Weights of a small transformer language model: attention and MLP in parallel.
Each number is 128 + 32 x the weight over its row's rms, rounded and kept within 0 to 255. Layers, rows and columns count from 0. Numbers have three digits each. The size before them is the row's rms in percent of the matrix's.

# layer 5 MLP down, 256x1024, rms 0.149, rows 0-50, columns 256-383
101:130137111136181149122083151134108163165126127128129096122153134161108172167100152100130086076160120220178109138138149123131079148130115123156109115097153128205082141137115151149120094085155127133163148164083183119133086124196132126125090164120112099153140162130070070125128108122124137092149125156117090160134157150180140176136108094093094148158138166093136078101110104124156126100143
097:084100148164167098104092110125114143120150074185142099239117139198081161098132149109131148107103140160129028078150191130151149096154118096094117094130085132143186142174122129170072083164171108104101092128115086130113132075120166131120163175172112071138161142131133173111162122160162153104092144087105090143117122136084148150145131162078186164127125132125100166120105137094059167139088
099:125174109103113178146100147204103115113132171130207169157118092124132140082016148127124116156130154119159107087231185124165079130138189130129142111059091100157117091175137114144117148136152053094092074138135136096146113131136103120123212147129146133181153153092228079125154100140154075132175164119114069153086131151105124102149110171108158021156146120082166159137124112146160121089155
100:118062151081143172108136153139134149119202137126135114115098072106106151133154128100143136093119176151140147110125105119145132110122171087138115114160139170111133157187116134152116085094104143078154146154092116104111077107090211104129136093129100152132132090109128168180108139101118123154182158115138169102116094107156107171119096115095157179101133093164137140121158113071143138133119
097:117201126124090150121138149166121120140121151144200079041140138124128130125084098155220128098171102116170115150109129115080087131149125081094080128170134138151068146108139116144165095146107095151057126191091128102126115105100105168070100103147085116099123141099143154129152125150128114145130090086136154109076113072176137111145125069162121150093151146115173090152145114114051178120170
097:098149143140136144142106165181138133092149083157142157137132158198180124064164102152141184090137141080104099151145135117111102155114177151125126113126172120192149090094095120118088122051136157125080125161105179176102110143148094142072144110162195138144121145122121154099095105126136094092218143119119112139048130138125115142130081095137161104158088131146082126155095161206105090090165
102:148156027153163172153138166151168112141119124146134129148092080177143098147120167123167089147165115109183061199155130148162085138073164142168141154158155101091116153094104129123147176139082075116191132079165109164165127113145141105121113199071121125141070180116118069144126160180215100126150131129177119151104146145145126131164178116159153124129131151108153110139111167134123145131134
099:119099164124141134158120075130147144127154107135113190132100088131128213174116122107093069218162178129159146130160112168127190145170151157162102121139154134197128198087152168180145101194098134100144062115138150117157163068117052106149199110143105118173123139152114116111096100127192111114129099163131203147153174142117189102138049111086121113223139087075100121156122132130093083145099
097:118145112115178113160170098101156119081093146101113139158200103097079214159143164145087128142125144164157079115074164108110088068136131132101183134155111118139131086145156150173103155146136159063091150141098124091059146135194158160216121120155116153125110134142183148194181159116152141141138065126120189085151154116195094132106135185145110139166165107161140093189112093129154125093156
099:080125142087099129093148100086117153124153103122126168106143181156138104116164141134111156108060100109096181137179090121124119140139085130124135122122094085135127111179134126135139115076135169152149129123182130058133138129108164078093135096065179168073094124146138120154139106116174128138119127144153145098109139157121086070088143132091122069044085130109175131135135150139116111134119
101:110129088097104137134179151121059104115141086146153069097119128169152117139171114175152117141146100150149140198104098130133165163125145101083116089133140125094089184125207149111120130114136059102101190203203133163088132105179166110181152204165130148169151120181095086095128101134134156159130169045147123157091127171118076143072126142146084123114186202115180133062106155133165119118149
100:107097106139082078137048151153138145154146145123096121106127177152151112080181172207077117144128116110126167126103108066079195095111072152119131126080159180112149117134106183118129108092085090140122156123124118105143138113120184123124049168129128148138075160142165151153119117143145133112012112083181115161120085110105157130156166103105126152144136143158098138090113172115142151120155
099:129134132081157107208115101084129167159112122125110108081126138130172068121113146106133144132082066169087148186123176081156098094213145132157124099178130187107126140135125157117113142094083108119190138142105134154120117133195096110144112113117093152124166126104128098132133154149124114106151181126102100110136135124122161077086088101095164133111152123102150176076145197149106181087141
098:092116136062102143154124128137101124143118162168059190084207144145108155160187121102065102146126096146066111112156158103106160135149151129166109158112119193152145143119132117153101187145129106098167169146096119145112091134125158134168147165130125139118056143103120182180146166104099120126136197159139139155116085158179150168142104132109174105086109136142122174119139152094151133100157
099:085088113139183108172149115137132106191099085107161116102146124081095159121154170082169179163156147188094177182140109166128120043198188130086141089152150156168154155136168159144156082105068128157122152177117098185151114094132136097130124178092110093115127127123131104180133131104131132117147145080097110141132123142181083133107168173158162124117136123158092169086082180110083137141119
101:134009126119117167139148145130128148164129123147080122137131178121129205115132093154171101123155170086095118108115061101182135180149080156158051115079117096074124117139151120106095121107101065084057084077148136111093103043109165107115123129150180138084110132158129078097110095133102137136144153180162118093130139058190101140161094095133078123102179125135102115106127148148096121054122
101:120122174078149121115160148162101121129118123122071123125134077087142131119121154103148163124132172169111142129132093083119146065121110130087126168115153155179089140064153112120118092136168127180163115088178074121153137035099148086097168161101151082162092135130213092112129088150097055097111111195094138107155119100152157139139091177079127120068135118195089062071154099129119169148100
098:103127150108117135130171140166159096167097084185069120122031053164142106110135103108174124120122093146101140155138141180090142075133136106138157169148174103106130114120142142191184097148136138159091117164106165115147124098136082172124111109111110162108110109064143171104143119131154155156097154133172072119152068093143131114136106115099101142126130168146125164150112122099126103102120
103:183068164079190165091096190118129174166108112181143128091172157092159047211161114148073062127151141167128151140197101138107086168130125075120200132116077090111130131146120115162150110086110114079101150082160158114130083146157101070131153153164176095161114090184157185136112133100117156122154081096123120067114096155168106170082084077114100162144158188098119132130089199153104157186175
102:129087125137131135171154096145113178117179098139136056130127153137094137116159129142135116076150103117153106073166162179121138122053019173153110110142118182081133081062142194146126170183160139132124154117153113133128110173057111119148167137088152137108122113182084117130130102104164093138184114143118127178170165150092116101117149110127140173159074168141151122171073114131124096143165
104:144120128160126104087174121116177124178141143076076115146173126139106157129083120107165201205099127136137099161128108137171138146136102170193111148123111141149086090156089120054115113099187127111125184123073108132161146079141083115134173083116156192121159099147096141137161133167133092143116091099144070113188098153166153192137140162136121148104171111115137128072177069162117091108131
101:109138139119156120136109150172123113084101063124172075141124141086157092092133136133122071159099159132053113137132137152113137165138150121108141165101135088144117180077117112093072130032158106072105102102121081088131139144130121097133124162106143156101153165113123142141120214150135143179134113117176155127167021157139157167156160105129171158082145168146159159141068152159118063124124
096:136181124106168170168121126041104116117090138146146145133140126107130145146108121089121092160139140093182169159085181130098132121036124180121117139144084128143150143066124100137075140148121170123159094083093158141133142166081129097123118122068085136108100156158128103178120143059138160144203152095048105158130158146116145133146065114131165139124133106127070124118131113110109118094073
102:141158104090143135162169156096122115118107173114096133121122095122078165147155131094119099159085167120123134144179139130030071210070133130096145130146072135103164143162181119142181099103130106098123178118134159096153082036214073103147127109188111132102119158089173132117150167145159056156114139154133076128109097124120114107104108157101147099162123114104146123122193134136093090138101
100:149103145177056183122183128095127154104140104191166132116079105125192160177138139087124070111176088100192125115112139100088187183100191153136140132113157210116162153113156102199091128117074153149123121119154152121117068083108090164105136181107105131123089148175159108116112161108184076146130139191150148125127171077102107132155139144130082152140153148125128123189103096170159108124131
109:145096074103144096137107181124170214146093123134148115169117060107141148088160089118161100158135131083117113131072123153112156137166077106159146125087176180086090101117170138141119133124135095103150140119109076103131019148106132102144118190102131078111157135169114132118199109027141121108145189112156133145109055129107148155162129139091142128194152159140135123077135068116128133158132
097:092121160144130186127164123123093138141106081150083090121148109172077082118129077110177169175135191121126102097122133149181113188149112137138116169141104068115122161124106172089166164151053158134117108108126123106158084089051093070167167128126081131085103141099129154069138150185148084164155111152125102146121127132119126117082047152132124151149087069109180119208120135169111099150111
100:140132175114136103143144118136158168108113130096114149141127147145092135105111096129095120106106099161057162141199122187126091149138141179157095163147126078109145166162180127116146118146178126106099131153128124125155128071154073151135139103077100103129135158085125172189146130105048124103139098070118095057128066068142076099148125152135147112137100099087171177112113193123132111179130
097:095162155061069185106139144101108097148140118116046123107066133130149149136099099065155165088138191069123186116142090150145159172151147119101192109127151156126108108070149128160170145145088135120155130110168132146136144134121105174115081127074157116138092107135155114127154091104131142167155187109130099204145106149119099114125055125081098116130204109147190045110125080134061060157103
102:119069091094151117158124120119143077112149113129137135217038089039189136114133112154137097175114144153168146138130133171128127115124103089140176112113139034173138148074126187144105134110072062155108173139119116162113119101186116051110123148088133089189121090160093146189127110167110104121136131177121125109086120151101113155091114127088116151102167138170139150174131184148146143143159
106:107124157105147096079060137113135095099072092116128076140125141112171066147079103129167161122091182140070104199194079181153163181156118119143145128166134124147113145212072070098131148068083157148100114085158140092130140065082123136195077109148141137159145142173134067073116070130133133112129116213119142153139110133077126176144119142138100092157178098113114164131158102098118102075106
096:097146063082081172123122098067154074168116059099066126145160150131126137144112122123099117173140115143090144135106082076115126144134102124113109114097114131198157129083171088138127120126099160162146137126167171183104085120156200117132090089151165082150054096117111113127122125144160119093079022092135152117078143110135182106169148146072146146144162134160083122094170164124122124148130
099:093145110111080142124130128154103170138128124139117157080135146130147131101095118113144075185102095109170135141152082113125152089113163116092089200093167096126164183103185093128151130081133167110112091136121116148123165142137059199061172170195116152096152139143147087120132112135132127065165143092094094166087079123038082151149066121105178120121086103113084137083163192036143198132149
100:090151151148144139085135140206175146167144170165116165062122130187166078101109160150081095157146135127123099117147179131110147127160088155170204115119138103056159195087113174161184151116119131088131089148135142148133215103149105164140065080097080108157168128164090111138078102100209123155120138111126091123125142143091111119125114121177086126131144109091091120129129078088069134076181
100:145191163168172132111166097129182141130132144139184140127134155142122056147164135127142162098108077128158159182103120068112120090104134108101124134141149130132105195071126146137138128116070117128195152127141114162091110153184173115113121102130109161140178146097170133190148126112069157144113116091106193114078134083146092081065094155147126132133163112142110157144129107116111136153142
099:087165119100162166130138163105107168135138109119102126099139095163186121107158144091146100181103106118101133096134104207109092161142104174118111161062086074080173136156109117130154134145120126151125158132164116153140136084093095105123137136140148120096089228072112139150114098130068111103112117146069168142101126191125063146158158099094097152154166155156130169182106111068176123073134
105:171136116160121054082163150085096135129106131118113155082103106116132150157115116174101098191126078164131118106114146157085157170099098158185087125156117134142138160146132202131132131108114065147165135084113085156134140081157132143119128169108140106056213192154092194197160155130105138114101177201169095106115123131115183198157157176164079170174105095105129195169106132087142117137171
100:114098166177126112128126166105074141110172130113128144149120123133134107134155098093086163119132135079070121142105078116140138091155051124074114141096127158162133130074127147116150091148103122112092121076144154085161141161173036093149172073176178157090165105082080052120168133092127146105130169131133129085150196155098134084135144099122113174107079088132115196081162123183103163129143
097:118120139087101094118144151115154112128149105135181184222155132148152118131051138095112122152195154140124096094122062053150131135109109086151159155111200182129130126150064139202185129142167176080125105097159104144175087123113105122130150103097100135096128126126109115154133155111170161166148115185142129100116151110134078123167129084111121147137106088142146129134093189120102133180162
103:098085118101098058131102159167096124116142120121094119089118129105105161185144143152131165151092152046125156072083132138162105150120078165063158138112126152150138142149112151103165096103059156034161171122119070147099150103100144100117119115060146121141155084107151051140079135113130135106135087134071090171059130108131138078158195106154139150095144125048157139109109113128173133107127
096:084083167142161130094106138149070110111149152198153076171135098124134152085087164151193144123112194148085136129159131084130164111125118130125109128077168125157138138091120120137140136116162093139156099124113122123096133089135116112159114038087141112138164133079142156116086135066170151136141190091191174088160150119116153180185091158216146187113138132194096165162112127131085106114153
099:124116140081156091118135127128145129115149161127167094093110167131112105104141130108191115146124154110166119119139123129106139138152117089110205096140123125106134159154074164160130059083125140101137135133117078134141174162122151170080148111097223165128183168094169159138124108091116103104123097098174139115111104130098101167136167063156130128104058097104132108113131119166145162172173
102:112169133145137122175109110176078174143178164167086137160138058147134166136172134058155120112131111099092172089058136177162122158164165085135134160132134173134087141175149161146129138146165158106122084177157173112162170110054158140114150134149086166096102150122105142137131165050107173144118112161119181117101126076174132193144097127158115077153093134183146152151117075157120119130138
101:147116129127140142103097103157110153130125155114147167160163139100137119106148135115123142132145090121116105053168140113117166115156161136095103140156186154145167088090131159156183139094106120120105155087114063158099114157144146162055086136134119129136127115127158112101134136115079131130131155133195164140125127126132131114147116105204146173087173109131171110127120146116146147166092
099:116187101124104148116154160101140124117130127104144135217128174157228143122136120137099151146137152097152143164098175168162144126089133129147114109141130119087150183132198087136167120140129135190106106129134120130199136101123147146189154139139144148115151195146112082113110129144189164134124133124160106128135180116163119187076136137090104072100159133099089124127144110090108184078114
096:106111137180177141150139106134124141107079189097083154163086153144089066146152164102105085063149174151110110145081096073129132145081095162096128121167123133137106157111114120109079101132181151142126062106100085172071044112187142140179095142085189131144178096146177147089163129114122195130160156145100103130133118071126108118174182116203117140159143142115161125109104099116171193106162
103:149105150176150105100104156150135095091136141105092169128173153066126117172121171147139120123118153105151150119141122161119117157131123091101152119166150148156062152128144142074068145156138129147134141081145132097112095155160123142055120078139124188156113155141070128090138117203108147136124113190162148131103096153127158114123145127100142086053107126137125172155110139083102130140176
098:160116139130146142154137074116117141121116153106149147156149089150111072141143123123153087068104116178138111109120141138120077109036101117091064144133107106134115158159139102116120101152082097120112152161133183156144119118079156110135101098115117116131099141069142080146176087114089107094113071107131088101111093129126166157130152093087147170130086121116164124144177117089093142097105
105:114231099176074100192117128162134219164189142179154146078089097106121150073114135138115132119073146079136116152124069139177070195130152157154114123109098089154165118117147112089130052100127164099122168133073108130130077142132107131102162137133153135155114155115136056151139110156017150108115083193037137121110097170118087105080087096136138080083100104051095126138119134116154113112133
098:056165179217134105218126114104177184099106094161139084095129109155119166111188155093199110134081178104136159145123167119128129187173107136152126144099179112143086177089120091157076151142107074116121111132123098104162145106103154109142102163140061114146094129206140101138149113128103108136130155134101150133131076156180089168094159138130128127114172149116104146173120068118147068108129
103:135147134171096178110139085088124165155044099115122146119164103185104102119178133126155127157123141103152129089125054128106101123134145099139153164173088123134160125166132098114106127099150079096143137136178114124074176119151060173126102217168118118092151122111148124101041146139099120086078111124156188127132158137080166186139131097100154171093144176145095120190142106113164114139062